From a checkpoint of a small transformer trained on Wikipedia.
Architecture: RMSNorm before each block, rotary positions, untied embeddings, normalized queries and keys.
Training: a variant of SOAP for these matrices, 401M tokens, 3061 steps.
Each number is 50 + 12 x the weight over its row's rms, rounded and kept within 0 to 99. Layers, rows and columns count from 0. The size before them is the row's rms in percent of the matrix's.

# layer 4 MLP gate, 768x192, rms 0.183, rows 159-195, columns 0-191
098:38 42 79 57 41 47 60 61 47 50 43 68 51 41 52 41 78 52 49 60 57 36 45 50 39 43 43 33 57 63 37 45 46 52 61 52 55 45 51 62 46 53 53 46 52 42 43 57 55 57 39 42 59 54 46 66 39 54 57 39 64 30 37 39 55 55 40 44 58 48 46 39 37 53 71 37 55 56 32 45 68 64 27 47 47 47 55 60 44 42 41 39 48 43 48 29 63 61 38 57 68 65 46 18 35 53 39 65 62 57 58 60 48 61 35 37 63 56 62 55 51 49 62 36 39 63 70 47 44 44 30 41 28 45 32 50 34 62 53 35 60 42 47 46 36 39 46 57 74 49 50 93 50 63 72 42 63 29 62 52 45 29 51 50 40 54 57 67 27 49 67 39 13 63 49 64 52 44 79 29 40 41 51 34 37 34 51 42 38 52 42 48
105:40 54 51 34 25 43 51 52 65 62 64 53 69 59 42 59 18 37 52 38 44 63 66 66 59 71 54 43 25 69 51 60 48 30 31 57 29 49 29 52 43 49 46 55 48 54 46 53 46 50 60 58 52 50 66 29 75 39 48 69 31 36 53 32 45 49 52 27 58 71 57 62 51 48 63 64 52 58 40 66 44 51 52 40 30 34 49 34 82 78 41 52 44 40 42 58 38 52 65 40 69 44 49 46 59 55 33 79 45 43 49 55 47 44 59 47 38 43 27 51 64 35 54 66 44 48 53 57 33 45 47 42 58 53 47 44 59 35 54 60 48 43 46 36 53 34 42 18 64 50 37 68 55 59 43 76 38 67 40 50 53 37 33 48 54 44 38 62 50 62 58 51 22 36 50 42 43 64 46 37 63 43 54 52 47 51 41 49 48 50 68 58
106:47 45 54 58 52 62 63 72 40 70 54 59 49 38 48 22 49 53 52 40 61 73 32 57 44 62 43 56 35 35 47 53 49 57 51 77 42 67 46 39 56 53 20 55 42 41 66 47 60 65 80 53 50 51 53 21 49 53 66 54 38 56 49 44 51 63 52 49 51 43 49 56 40 41 64 50 49 50 18 44 35 32 56 65 66 40 52 66 39 38 33 60 61 33 46 50 48 56 48 56 37 60 60 51 59 49 51 70 51 48 66 41 60 49 45 52 33 61 47 35 26 63 64 56 24 59 56 41 21 42 49 46 56 39 42 44 60 39 53 34 30 32 68 67 53 73 60 55 51 74 57 43 50 64 51 30 71 56 42 39 49 47 43 29 53 50 66 57 51 68 47 57 65 52 51 82 58 30 42 43 48 52 60 53 38 74 58 63 35 60 49 48
101:41 69 46 61 28 46 31 51 42 64 61 42 53 46 33 52 47 58 46 55 43 52 58 49 56 62 61 48 45 40 65 30 17 41 54 37 59 62 70 50 85 62 42 59 45 50 39 43 35 62 50 59 48 53 51 44 40 37 54 55 58 48 62 57 66 51 70 35 47 70 59 57 34 57 57 59 53 57 38 68 58 58 42 50 27 44 61 36 45 49 38 31 26 44 70 48 44 39 41 55 48 23 41 57 45 35 64 71 30 39 49 39 58 50 77 52 47 24 62 56 69 43 30 40 63 68 68 59 44 37 34 38 44 42 30 69 38 30 50 35 53 34 59 67 40 52 56 51 52 62 63 38 42 52 53 22 45 46 46 40 60 51 58 52 42 49 45 44 47 47 61 58 55 63 43 50 63 32 55 45 53 55 60 39 70 63 38 41 49 53 55 88
113:50 62 54 67 42 78 29 71 35 45 65 58 72 50 39 62 61 65 44 53 35 49 29 61 48 56 45 65 36 59 38 64 53 58 44 44 45 54 61 31 40 61 37 60 47 53 50 39 37 44 48 69 52 43 75 59 50 53 58 55 53 56 66 49 33 39 68 66 29 34 57 45 48 32 20 34 20 65 63 71 62 57 43 61 42 60 60 45 44 27 29 56 61 55 49 54 65 79 39 53 63 68 44 50 37 46 63 59 55 71 65 54 48 69 26 50 46 41 51 56 35 52 37 63 42 63 48 40 44 59 43 42 29 49 43 58 36 51 43 51 65 43 49 55 49 68 44 49 54 65 60 12 40 38 50 39 47 62 53 43 40 47 53 51 47 40 48 52 27 48 40 59 21 58 57 54 43 41 53 34 48 64 53 46 73 60 49 53 58 45 45 49
093:57 28 68 41 60 51 63 38 45 66 49 45 45 35 44 76 26 32 19 60 22 59 34 40 51 49 62 54 59 52 40 38 35 55 36 54 49 58 39 41 39 50 65 45 62 55 69 25 55 35 45 50 47 43 47 47 31 33 42 72 58 37 50 60 36 31 60 42 18 48 44 29 66 66 42 47 50 51 71 66 46 43 40 49 30 55 30 51 51 56 44 51 48 40 56 44 65 64 58 49 43 57 52 58 60 62 64 57 50 54 55 54 56 45 66 39 48 43 26 35 40 74 58 48 52 33 78 35 60 48 51 42 55 39 57 41 53 37 54 51 32 34 56 51 44 46 39 55 56 54 55 66 44 37 59 51 32 37 79 33 49 64 37 60 43 49 58 52 81 44 55 28 29 36 47 33 49 50 51 39 56 47 55 57 57 72 57 63 41 56 49 40
098:33 63 41 45 49 36 68 64 49 58 59 33 48 59 53 41 58 47 53 40 33 44 53 38 28 36 52 68 28 45 37 56 55 35 45 37 66 57 35 44 49 55 60 39 63 30 68 40 27 79 42 50 49 56 38 58 45 67 57 52 24 35 54 61 37 57 74 49 45 56 48 48 35 35 63 53 41 42 42 52 49 46 46 38 48 52 58 50 55 41 47 59 60 30 51 42 65 25 49 55 60 52 24 60 19 43 56 38 35 51 45 35 40 26 45 33 42 57 76 40 52 38 38 51 48 57 68 52 52 51 66 39 74 55 35 55 52 50 66 80 32 30 36 50 56 47 56 65 48 66 59 54 45 65 50 42 57 43 47 62 27 65 48 39 60 40 54 52 49 70 36 57 28 48 53 38 31 43 61 68 30 54 67 36 59 56 38 60 36 43 54 37
097:47 69 43 58 58 42 54 52 44 33 46 47 30 48 29 61 41 69 48 40 51 49 65 42 32 45 56 62 55 21 45 55 60 42 69 58 59 38 50 69 44 40 39 33 41 46 54 42 29 54 52 63 63 25 59 38 54 69 51 42 24 47 43 65 26 54 46 39 52 37 60 51 50 40 46 52 72 27 44 50 42 51 52 35 53 65 46 62 65 66 48 53 54 37 63 56 43 36 41 36 39 61 51 53 51 57 52 49 40 53 58 59 27 50 35 36 76 59 42 41 47 61 46 49 77 23 62 52 49 34 35 51 72 41 53 43 48 66 54 56 34 56 32 42 60 47 39 34 25 60 32 49 41 47 62 70 64 44 47 57 41 57 42 43 53 48 57 69 38 73 53 43 46 25 35 54 65 52 47 75 60 79 54 51 53 71 32 38 38 40 61 61
104:68 72 54 59 51 62 57 47 58 52 34 55 45 67 58 39 72 58 70 48 51 39 59 46 54 41 55 60 42 52 47 71 61 53 57 39 55 34 37 38 58 59 62 29 47 69 42 51 52 50 58 59 59 58 59 45 66 67 55 27 39 33 64 40 62 58 39 50 60 44 59 35 43 22 49 33 45 52 47 68 63 46 42 30 66 65 66 65 41 51 56 58 55 45 68 58 22 39 61 57 33 51 28 42 32 57 66 27 75 52 78 50 45 48 58 62 55 58 52 50 72 65 59 55 61 52 52 47 45 67 58 58 52 51 33 54 21 45 45 66 53 57 66 49 57 27 49 46 53 46 25 40 68 42 29 55 58 31 51 66 63 56 45 43 56 41 48 28 42 54 76 51 71 57 65 60 39 39 64 58 42 51 44 46 47 68 57 47 42 57 50 71
114:29 54 62 46 35 53 76 69 36 48 69 41 37 79 43 39 47 63 53 41 60 53 47 42 39 66 49 25 46 43 51 62 39 54 35 51 33 58 29 21 39 48 71 39 65 55 60 47 50 54 40 46 49 61 64 55 41 10 60 43 35 66 63 57 24 36 36 50 39 57 56 41 28 49 54 48 61 47 43 62 42 61 81 50 52 51 65 54 49 46 49 48 47 48 51 38 57 35 57 18 56 63 71 55 58 40 53 59 24 34 40 55 32 53 53 53 45 41 41 51 60 74 44 46 36 51 50 49 63 56 44 53 53 53 40 54 52 52 52 52 52 42 32 62 57 57 47 21 48 65 51 63 35 41 39 71 43 39 31 50 56 30 39 48 49 55 59 77 70 63 40 41 38 59 51 55 46 28 56 45 55 66 51 53 49 67 47 33 60 49 50 55
100:48 41 48 55 36 72 43 47 56 42 49 49 51 61 47 36 41 55 47 44 23 50 41 40 76 54 58 45 81 48 21 61 34 45 43 44 53 50 50 48 36 43 41 65 50 39 32 35 55 56 46 42 71 69 60 55 68 37 52 46 67 59 64 46 60 66 57 45 61 45 43 44 58 70 47 49 38 42 36 78 70 52 55 50 47 42 48 68 49 54 49 51 59 53 30 51 58 61 63 63 43 44 53 61 34 33 40 53 59 40 40 50 66 45 61 42 56 63 42 36 56 50 36 36 51 43 42 47 71 75 44 50 62 64 70 48 57 31 32 60 48 46 15 38 37 45 44 35 28 69 56 44 16 57 24 56 47 63 70 44 43 58 48 61 49 28 65 27 47 35 62 44 39 50 57 60 48 43 31 40 61 39 43 60 46 69 43 51 61 62 38 61
107:59 68 31 65 64 37 52 42 61 13 49 31 45 55 57 51 39 37 66 49 51 60 34 47 54 67 58 42 65 47 29 45 40 43 50 45 64 39 56 34 38 48 22 63 57 57 62 39 47 45 48 59 28 48 46 62 55 70 64 78 52 55 58 44 45 44 46 58 66 31 45 34 44 60 66 29 45 47 41 56 61 57 69 47 41 57 47 32 41 48 49 34 81 43 36 63 63 57 37 75 45 34 42 65 63 72 55 59 47 52 52 47 29 57 34 54 47 41 29 48 67 40 64 51 68 44 64 56 68 50 35 68 38 42 56 50 41 47 36 57 26 56 43 36 51 64 46 67 40 42 65 52 56 37 40 66 62 42 54 45 41 54 43 52 63 37 47 48 39 40 53 52 77 58 45 38 27 46 63 24 38 49 51 38 42 51 43 49 50 58 70 55
100:70 54 51 40 39 52 48 59 40 49 51 67 46 60 48 56 22 49 71 47 37 36 59 39 40 86 40 50 50 41 54 39 61 53 48 49 41 64 30 36 50 17 62 55 50 46 67 50 58 50 51 53 40 49 68 39 30 55 74 63 62 52 72 65 57 61 40 46 35 48 64 25 33 35 61 66 53 47 45 61 41 56 53 60 45 51 45 54 55 51 63 64 57 44 54 43 54 42 50 49 45 58 42 55 60 43 46 58 65 75 54 36 56 53 80 40 68 73 37 44 50 54 63 67 55 54 35 31 51 56 57 47 39 64 64 48 41 47 52 37 60 73 45 68 26 46 57 30 36 58 66 62 57 54 36 27 46 39 49 47 61 56 60 38 50 63 49 44 30 68 31 85 61 52 46 65 57 49 59 50 40 57 53 46 62 51 80 49 65 44 45 69
100:31 42 42 51 53 51 69 67 29 54 49 56 62 62 46 46 73 45 39 63 32 46 53 48 46 67 54 65 34 47 59 61 53 31 40 42 47 54 47 54 48 40 49 50 34 53 55 68 43 34 50 57 62 41 52 63 44 60 81 61 47 59 38 62 64 67 66 52 23 30 48 50 50 52 37 44 47 65 56 50 49 48 69 43 26 61 50 48 43 46 35 46 45 60 38 64 51 59 45 36 41 37 39 81 56 41 60 50 46 43 24 49 64 68 70 50 62 61 53 36 69 62 60 26 62 71 55 64 54 39 45 25 59 50 70 75 34 53 55 22 64 46 56 36 54 46 69 62 54 36 60 47 54 62 51 37 40 44 57 46 52 40 48 42 39 22 57 40 52 46 64 37 51 46 41 46 39 40 24 38 79 39 45 48 42 46 52 52 67 34 40 64
101:51 56 52 59 66 56 27 66 44 46 54 53 46 29 49 31 52 20 48 44 33 38 70 48 45 63 59 39 63 38 39 71 59 57 42 51 38 29 59 41 54 73 50 47 29 48 54 85 41 40 29 53 21 39 41 59 58 42 35 35 47 60 42 39 47 66 63 49 43 52 63 34 47 62 60 57 33 49 30 49 49 44 17 69 50 60 66 36 46 60 38 40 60 39 54 40 50 47 38 47 60 40 48 48 50 43 50 82 37 65 69 35 51 62 57 44 45 69 37 70 47 47 65 55 41 51 58 63 42 59 46 53 45 75 51 40 35 68 51 62 34 58 56 69 61 61 53 52 51 61 57 45 36 57 67 63 45 43 40 36 45 55 39 37 61 39 25 43 42 24 38 52 55 41 55 53 40 52 36 55 45 70 52 47 46 60 71 49 53 64 44 62
096:48 59 65 57 55 63 36 34 55 56 46 43 52 46 57 53 57 47 73 44 42 44 32 35 55 61 39 34 34 46 32 44 46 51 56 64 45 66 52 68 40 60 56 49 42 47 63 31 45 53 34 59 59 65 43 55 38 42 46 38 59 57 57 30 65 60 58 33 70 43 44 40 39 40 65 17 62 38 17 51 68 80 50 40 32 44 22 54 33 46 55 51 47 37 66 43 64 63 60 42 46 50 32 40 62 49 56 40 41 39 50 61 33 50 60 59 75 48 46 52 33 65 42 80 55 70 53 56 57 36 56 64 51 47 45 44 56 42 57 54 60 52 60 65 53 70 56 38 45 44 27 57 37 58 51 49 73 42 55 13 63 69 42 46 65 29 43 56 59 51 63 68 52 41 44 39 70 44 38 63 52 64 58 26 45 49 48 47 53 45 46 45
098:61 71 44 52 60 48 42 49 57 53 52 54 46 64 69 56 59 41 54 32 56 56 26 31 46 42 59 54 55 42 62 39 19 67 59 45 52 34 73 29 52 51 70 54 69 40 52 56 49 44 50 48 64 57 46 64 78 49 54 41 48 39 34 46 53 42 59 43 60 66 71 55 62 61 68 37 47 58 49 58 64 60 45 38 51 41 39 64 72 56 47 70 62 52 60 36 35 63 49 45 33 52 91 54 41 38 64 40 62 45 56 80 65 42 51 42 60 53 50 50 56 61 59 54 75 61 59 37 55 78 47 39 31 45 51 54 60 36 80 53 63 46 83 61 47 75 60 37 47 36 67 58 55 48 62 46 43 48 61 73 45 46 59 51 52 49 41 37 40 44 44 35 29 38 54 58 40 45 50 48 46 43 40 47 66 37 50 42 34 61 50 64
095:46 31 49 72 25 46 52 69 25 39 46 46 44 46 51 52 41 18 46 60 57 39 33 51 45 46 54 42 60 43 51 56 62 59 64 56 40 36 50 43 64 45 31 64 53 39 53 72 59 38 57 42 61 46 56 62 58 41 42 35 48 63 42 39 63 48 43 54 54 63 66 52 36 56 64 50 55 45 61 49 44 34 45 57 56 74 42 65 59 44 65 51 59 53 56 31 47 50 61 47 58 44 55 49 65 61 41 34 62 48 36 67 18 62 35 46 24 62 43 26 42 53 45 48 59 40 49 40 73 67 51 58 47 42 47 47 58 25 60 53 53 66 48 65 22 45 68 62 57 68 28 54 38 51 46 51 31 51 58 62 45 53 63 43 52 37 39 62 55 47 34 53 44 40 76 49 40 61 61 31 18 53 40 34 66 41 37 34 25 67 65 60
093:73 57 59 57 35 49 66 63 48 49 54 71 65 57 53 53 34 63 64 61 60 72 36 37 57 69 44 52 40 71 50 26 42 46 55 34 51 18 46 55 38 47 51 88 32 58 47 50 64 50 45 60 56 53 58 40 42 58 54 52 49 51 64 49 55 52 61 47 41 52 69 18 41 60 52 40 56 46 52 43 28 68 47 51 31 73 48 57 58 46 60 36 51 56 62 36 49 57 54 52 49 47 44 46 48 56 65 56 68 60 46 52 35 53 59 63 26 57 33 43 36 62 64 33 58 55 56 53 40 57 66 39 73 40 73 65 63 43 40 55 34 42 63 67 37 45 50 71 45 40 48 23 55 59 56 50 49 45 22 44 74 56 39 35 34 46 39 36 21 49 44 52 57 35 58 51 47 64 48 65 51 39 49 62 59 30 64 49 70 52 47 44
104:44 42 32 44 39 54 54 33 31 74 46 45 32 69 38 44 35 56 33 56 37 49 18 54 47 65 58 53 43 28 51 66 53 35 53 53 48 55 56 53 34 50 37 46 36 49 56 52 33 36 54 65 42 57 59 35 49 48 51 68 58 47 60 29 64 55 30 70 76 48 48 44 52 51 20 45 62 47 42 50 59 47 61 36 49 50 38 37 54 46 42 55 29 55 56 54 57 51 53 61 42 55 34 42 37 68 56 59 56 33 57 36 38 55 59 22 75 55 72 56 31 47 64 48 32 62 28 53 62 26 52 25 56 43 64 52 43 43 31 45 48 35 43 51 59 43 54 51 51 47 47 80 44 72 39 52 42 62 43 77 65 47 47 54 66 68 38 44 27 44 62 59 62 73 37 30 53 44 51 56 49 48 54 55 60 39 64 50 55 36 35 64
091:60 37 43 63 46 53 32 46 51 59 73 60 59 49 65 46 30 42 38 46 48 48 39 74 53 43 54 45 60 53 29 46 38 51 53 65 50 65 45 40 58 80 40 49 49 50 54 59 47 61 65 51 65 30 80 49 37 64 54 45 45 75 22 55 73 61 50 56 74 29 38 44 41 31 74 55 31 50 25 47 43 43 50 35 67 56 74 51 50 35 42 46 37 55 47 26 42 42 78 50 54 58 73 59 58 42 58 42 52 42 43 59 53 58 48 47 60 54 68 57 57 51 60 50 42 55 50 63 44 39 31 50 39 48 53 45 68 43 62 58 31 47 41 36 62 54 62 57 29 40 63 30 52 41 48 37 39 36 41 32 30 54 46 50 71 44 45 46 37 30 50 50 55 59 46 42 52 59 59 54 40 55 45 48 41 56 15 66 30 56 62 64
097:59 58 58 45 61 51 38 51 49 49 59 35 42 41 49 43 52 51 37 54 53 42 23 69 46 52 47 46 62 43 67 64 44 27 75 70 54 44 65 43 77 40 67 32 51 44 38 56 48 49 47 48 38 62 43 51 36 59 57 52 49 18 38 33 46 51 38 45 22 25 54 59 56 62 51 49 48 46 52 37 67 59 41 67 61 45 67 63 57 48 47 56 48 51 45 55 53 45 30 27 39 68 48 71 41 60 40 48 41 72 37 43 52 48 32 62 39 55 62 41 72 76 29 31 51 54 23 59 33 59 49 54 46 48 57 44 63 42 59 30 35 33 43 51 47 54 41 30 28 82 57 61 34 54 39 48 35 37 62 58 45 63 33 45 60 37 67 31 55 45 31 70 45 25 45 52 42 41 57 54 43 50 57 59 58 53 48 56 51 51 52 36
094:52 26 56 51 42 43 55 70 53 55 65 41 45 45 44 38 40 48 50 44 51 53 29 36 42 56 78 31 76 55 47 31 51 54 36 63 38 41 46 31 49 52 75 48 64 52 59 47 45 26 63 81 46 75 61 51 33 50 59 49 70 74 55 46 50 45 63 30 40 46 63 31 43 43 58 60 66 37 38 64 47 47 66 56 51 46 24 56 50 49 61 54 51 42 54 44 42 52 54 32 19 27 38 41 52 49 43 69 67 50 58 53 57 52 45 48 42 52 58 60 73 61 52 55 30 26 65 47 53 36 61 32 35 44 61 56 29 47 32 55 44 31 51 56 55 38 68 50 63 67 58 52 32 39 65 41 44 66 54 29 54 58 62 48 62 45 68 39 45 45 42 65 53 66 55 39 54 31 53 50 53 67 48 17 49 51 53 50 53 49 41 50
101:60 48 65 59 67 55 70 57 57 46 52 45 88 54 62 38 43 65 43 57 49 47 42 62 54 35 63 68 70 42 45 39 44 42 52 54 50 38 50 46 61 25 63 63 49 44 38 62 55 60 60 59 66 53 46 61 37 69 49 32 46 60 69 54 68 80 23 57 58 37 61 41 47 61 46 52 52 35 42 36 38 31 27 35 42 57 64 51 39 64 62 39 57 49 39 38 48 45 47 74 56 47 36 37 48 53 50 47 59 56 46 59 28 61 54 51 37 51 42 59 37 33 52 42 47 63 55 69 52 56 42 47 40 39 40 29 61 48 49 47 66 57 66 45 26 61 47 68 57 66 63 61 57 60 57 59 28 65 55 55 63 69 19 37 71 33 64 67 45 56 60 51 26 46 56 60 29 32 70 36 51 42 57 45 37 60 57 46 41 43 56 56
096:72 32 59 64 49 59 30 55 58 79 46 29 42 42 23 48 58 29 43 60 54 62 51 52 45 21 34 57 43 59 54 51 59 43 60 41 18 54 48 63 42 55 51 49 33 58 45 67 64 68 32 72 35 40 34 45 56 70 47 41 55 37 50 49 48 30 38 40 63 33 50 53 34 38 31 54 42 52 58 51 55 61 46 39 51 40 53 61 49 48 45 46 43 41 41 41 33 59 52 70 73 71 47 54 43 39 82 55 71 29 63 60 48 41 41 50 66 53 60 53 47 63 54 58 23 62 38 59 68 44 40 49 61 66 70 36 56 53 56 64 35 48 47 38 68 53 64 54 68 40 31 49 57 47 58 49 48 57 53 62 48 55 28 38 60 45 47 37 54 43 33 46 64 59 46 59 62 39 60 47 40 61 71 35 50 73 38 65 40 48 44 39
101:44 48 50 52 34 57 60 32 64 50 51 37 56 61 48 49 48 63 59 44 62 43 44 50 49 54 47 52 35 65 64 48 52 42 38 62 68 44 49 55 23 62 42 20 49 44 44 72 71 39 61 47 62 54 49 29 35 39 35 42 48 52 51 64 54 32 62 55 32 38 59 44 50 74 63 36 83 60 65 42 46 39 65 62 48 53 20 36 47 53 55 90 60 43 51 48 52 43 74 60 46 48 47 60 39 63 69 53 37 48 53 50 57 47 39 53 47 52 36 70 44 61 53 60 44 33 36 66 48 72 69 35 55 55 58 51 46 50 40 37 49 30 35 66 48 43 78 52 31 47 61 49 41 20 42 66 43 54 49 71 65 62 55 73 50 61 51 46 49 42 72 72 54 50 49 63 38 54 51 54 56 58 47 52 50 38 52 48 67 61 43 76
102:56 28 65 69 60 44 47 48 31 52 61 56 57 50 47 51 27 55 39 51 38 33 70 37 56 22 49 46 50 48 38 44 58 45 56 61 51 73 47 56 54 74 50 66 47 37 44 55 35 70 69 40 31 24 52 68 40 71 41 69 34 38 54 45 59 67 39 50 58 55 46 42 54 42 69 64 35 43 48 53 65 47 56 44 45 69 59 82 55 41 42 39 44 47 31 57 65 29 60 53 43 65 54 41 44 78 51 49 66 50 34 63 43 36 57 76 39 48 29 45 50 61 52 58 45 68 50 64 55 50 48 52 32 48 37 52 55 59 61 38 44 41 59 49 68 41 39 38 25 52 65 50 60 48 52 41 59 55 44 55 33 62 61 47 48 46 41 45 40 30 48 41 54 61 32 53 42 49 29 35 48 54 23 46 59 60 43 77 33 46 38 25
097:51 52 37 49 42 59 48 48 55 46 48 38 44 70 31 60 21 70 55 50 46 58 45 45 58 46 62 29 73 61 45 35 36 26 64 39 37 74 44 52 45 51 47 43 53 31 29 46 53 44 43 49 38 45 53 59 24 31 54 68 46 60 47 52 48 63 40 53 48 37 81 69 41 38 61 64 49 24 56 45 25 40 72 28 43 49 55 61 53 44 40 58 64 56 37 27 47 46 49 42 56 50 53 81 50 60 57 13 48 65 38 47 33 65 44 49 57 42 48 49 52 47 17 41 42 41 37 61 69 53 47 44 45 48 38 57 52 62 63 58 46 49 50 60 53 55 49 29 59 47 69 42 47 38 57 63 38 37 74 41 53 50 47 50 22 67 53 48 62 72 40 59 32 54 53 59 57 48 30 47 45 57 49 48 57 64 31 58 37 41 57 43
099:66 63 55 55 81 33 45 65 29 41 53 51 66 48 44 49 44 60 48 73 55 36 36 68 53 34 51 40 51 55 66 49 52 44 59 48 60 61 78 61 25 60 51 59 60 45 37 56 58 54 68 60 77 45 40 46 36 41 70 40 49 49 50 30 38 63 38 53 37 49 49 54 63 53 42 48 45 57 33 56 19 51 54 58 43 41 61 72 72 33 52 66 51 47 59 49 38 42 45 51 68 62 55 60 58 68 59 29 27 38 54 38 56 34 40 31 73 65 29 46 52 26 48 39 49 60 49 46 49 59 53 32 46 39 38 39 42 46 72 36 51 24 46 50 54 28 43 61 61 66 56 48 37 60 56 50 46 55 61 47 61 56 49 42 35 43 18 46 37 41 32 49 58 56 50 66 42 53 53 77 44 59 59 61 48 64 68 37 51 48 37 58
102:43 55 34 42 41 60 30 32 49 49 46 27 44 47 48 49 30 56 63 71 54 45 42 69 39 59 27 65 60 26 56 38 53 42 49 45 51 40 55 55 55 62 36 41 33 57 56 59 67 76 48 42 42 50 42 57 73 56 54 53 59 48 52 61 64 48 36 45 47 37 40 35 30 63 44 60 44 51 53 65 42 52 39 53 41 55 42 50 44 44 66 70 53 37 61 41 61 48 56 48 68 48 49 42 40 52 32 51 45 70 16 58 39 62 60 31 32 67 54 29 73 76 58 52 40 59 35 36 41 65 54 28 35 51 50 53 41 65 45 55 66 55 37 52 49 53 42 71 32 62 46 61 53 48 50 53 79 33 63 39 40 36 68 64 60 41 22 43 47 60 57 68 63 52 70 51 38 49 52 57 58 48 72 49 46 60 66 57 36 51 80 50
098:54 57 28 53 42 41 65 53 46 61 70 71 61 55 58 56 65 56 53 48 63 47 36 49 60 60 60 49 45 68 47 53 45 49 38 60 41 32 38 50 41 66 44 41 64 44 36 69 31 67 66 39 65 47 48 51 54 48 72 56 55 32 54 55 54 42 56 52 48 46 49 28 48 31 68 38 67 66 43 69 31 68 51 35 55 42 52 52 33 41 60 40 42 61 70 60 52 60 42 44 56 36 41 70 44 60 45 51 49 65 20 44 53 70 49 41 36 51 49 49 65 65 77 55 56 82 35 66 41 44 55 53 49 35 35 43 67 67 54 55 66 59 74 40 31 52 57 61 59 64 67 52 52 65 37 40 41 38 47 57 42 28 52 36 48 38 64 57 46 41 44 45 61 64 51 51 54 24 62 42 41 54 65 19 17 53 62 43 52 63 42 58
102:44 44 74 46 30 31 50 42 71 55 30 61 64 64 35 50 52 47 56 54 54 48 59 32 50 48 51 55 55 50 36 52 45 52 58 45 63 29 41 42 45 38 44 60 50 34 62 45 70 51 22 53 63 51 75 47 61 40 63 41 60 43 50 43 43 40 40 51 47 34 59 51 51 47 52 38 65 19 44 45 67 55 37 50 47 58 65 48 61 37 31 56 39 41 68 37 45 65 58 71 29 40 63 57 30 60 41 55 66 34 55 69 64 57 43 44 60 49 58 47 51 32 15 41 46 45 38 39 66 50 39 54 55 42 53 42 52 22 48 36 40 48 60 43 53 57 40 42 61 67 43 55 54 58 60 77 49 56 63 65 37 57 50 70 38 62 63 66 53 57 81 27 39 22 52 63 56 56 58 42 71 62 54 75 44 45 63 45 49 69 38 51
094:65 55 59 75 64 49 47 70 45 42 26 64 67 60 11 64 47 28 39 70 35 66 51 40 66 35 66 46 77 41 51 68 61 35 45 46 76 62 46 30 49 53 50 26 32 62 48 27 36 42 43 47 57 35 47 55 52 20 62 28 61 49 44 38 42 52 51 50 48 62 47 53 46 61 60 56 42 46 45 35 69 48 39 59 64 58 52 48 45 64 59 71 52 49 41 44 45 53 45 41 58 47 35 43 33 39 40 54 51 51 63 45 53 49 51 36 69 45 36 36 62 56 48 49 49 42 57 38 62 60 48 49 47 23 33 73 58 62 70 24 36 44 50 57 55 55 33 61 75 52 44 36 58 51 46 47 56 23 49 28 41 45 58 57 46 40 54 47 71 66 46 53 59 57 63 40 37 57 56 44 60 59 44 36 50 45 43 62 35 61 59 48
111:39 57 67 61 35 49 47 49 29 41 67 53 62 43 23 53 56 25 44 36 28 69 46 21 38 47 39 53 31 77 24 53 28 58 48 36 53 47 21 61 41 52 40 34 65 40 26 57 65 49 53 59 51 41 65 80 50 53 36 70 63 46 65 52 56 52 47 36 38 62 49 28 31 48 59 46 79 53 63 33 57 50 43 62 39 43 39 53 37 48 52 43 39 61 42 52 51 50 53 47 36 65 65 58 50 51 55 55 37 48 53 62 51 56 58 60 49 57 37 49 46 53 57 41 39 66 60 66 66 53 38 52 70 40 43 43 61 43 44 46 64 49 46 47 40 20 62 57 39 79 47 54 23 24 59 48 40 49 56 58 71 50 42 73 56 36 34 42 37 53 60 44 48 61 44 53 42 48 46 60 59 40 55 52 45 45 48 43 53 68 42 34
101:41 54 40 68 52 55 50 25 53 48 65 39 30 45 47 70 49 49 60 64 71 69 38 68 65 28 68 37 65 55 51 59 61 47 54 51 42 29 68 70 58 30 65 25 55 66 50 57 32 56 64 41 24 39 65 63 40 40 82 71 62 50 28 49 39 46 46 39 55 42 57 55 60 51 43 66 59 48 22 51 55 61 69 22 52 50 53 34 67 39 43 55 61 44 35 45 64 55 64 48 41 45 44 48 69 54 53 61 46 49 38 53 36 56 51 53 47 42 49 24 56 55 48 38 48 52 53 61 64 50 39 60 62 32 46 50 55 48 54 50 54 65 45 55 36 56 62 41 59 37 48 43 69 57 43 81 54 48 51 38 54 59 56 59 32 40 65 58 52 24 44 59 46 67 56 44 55 31 48 47 66 54 65 84 35 36 50 49 57 51 55 41
095:29 64 55 73 52 46 25 47 35 34 60 52 53 66 54 50 56 38 52 60 53 50 69 55 56 41 57 42 71 49 58 47 49 31 47 71 57 42 55 32 64 42 66 59 61 36 61 57 34 64 38 39 44 41 39 46 53 52 74 48 52 51 49 74 41 29 48 57 74 44 59 35 55 48 41 41 47 66 42 44 52 55 44 58 65 34 57 43 43 34 53 48 30 48 60 53 52 46 54 26 48 61 75 64 48 56 56 60 69 31 48 45 46 34 50 40 35 14 48 54 47 41 39 54 60 34 35 66 40 47 30 27 47 54 37 58 36 45 44 47 52 56 62 51 38 65 66 58 67 58 54 50 78 69 61 53 48 31 66 47 74 54 49 43 60 60 39 58 48 49 53 43 61 66 39 54 19 48 48 73 56 72 60 46 49 55 47 61 67 76 62 34
099:39 43 53 74 54 61 29 48 64 39 30 64 27 64 41 34 55 67 50 61 43 48 39 37 48 51 48 61 59 33 62 53 63 44 37 14 64 42 24 49 28 19 41 59 52 43 52 67 47 35 37 60 33 54 47 63 61 21 56 52 45 50 47 33 41 44 57 61 55 58 53 57 44 69 65 41 60 42 49 39 64 55 48 57 54 61 67 33 63 31 58 57 49 56 51 75 52 41 57 43 52 34 65 68 52 53 65 61 49 39 34 49 54 69 60 35 71 56 53 58 39 48 56 64 53 52 31 66 39 75 37 37 48 33 56 71 35 65 61 59 55 61 51 52 41 52 65 36 33 46 55 48 43 32 63 73 65 38 53 59 39 46 43 46 44 30 56 49 69 64 58 47 46 50 49 41 54 39 34 54 48 38 65 34 59 74 42 57 52 39 55 43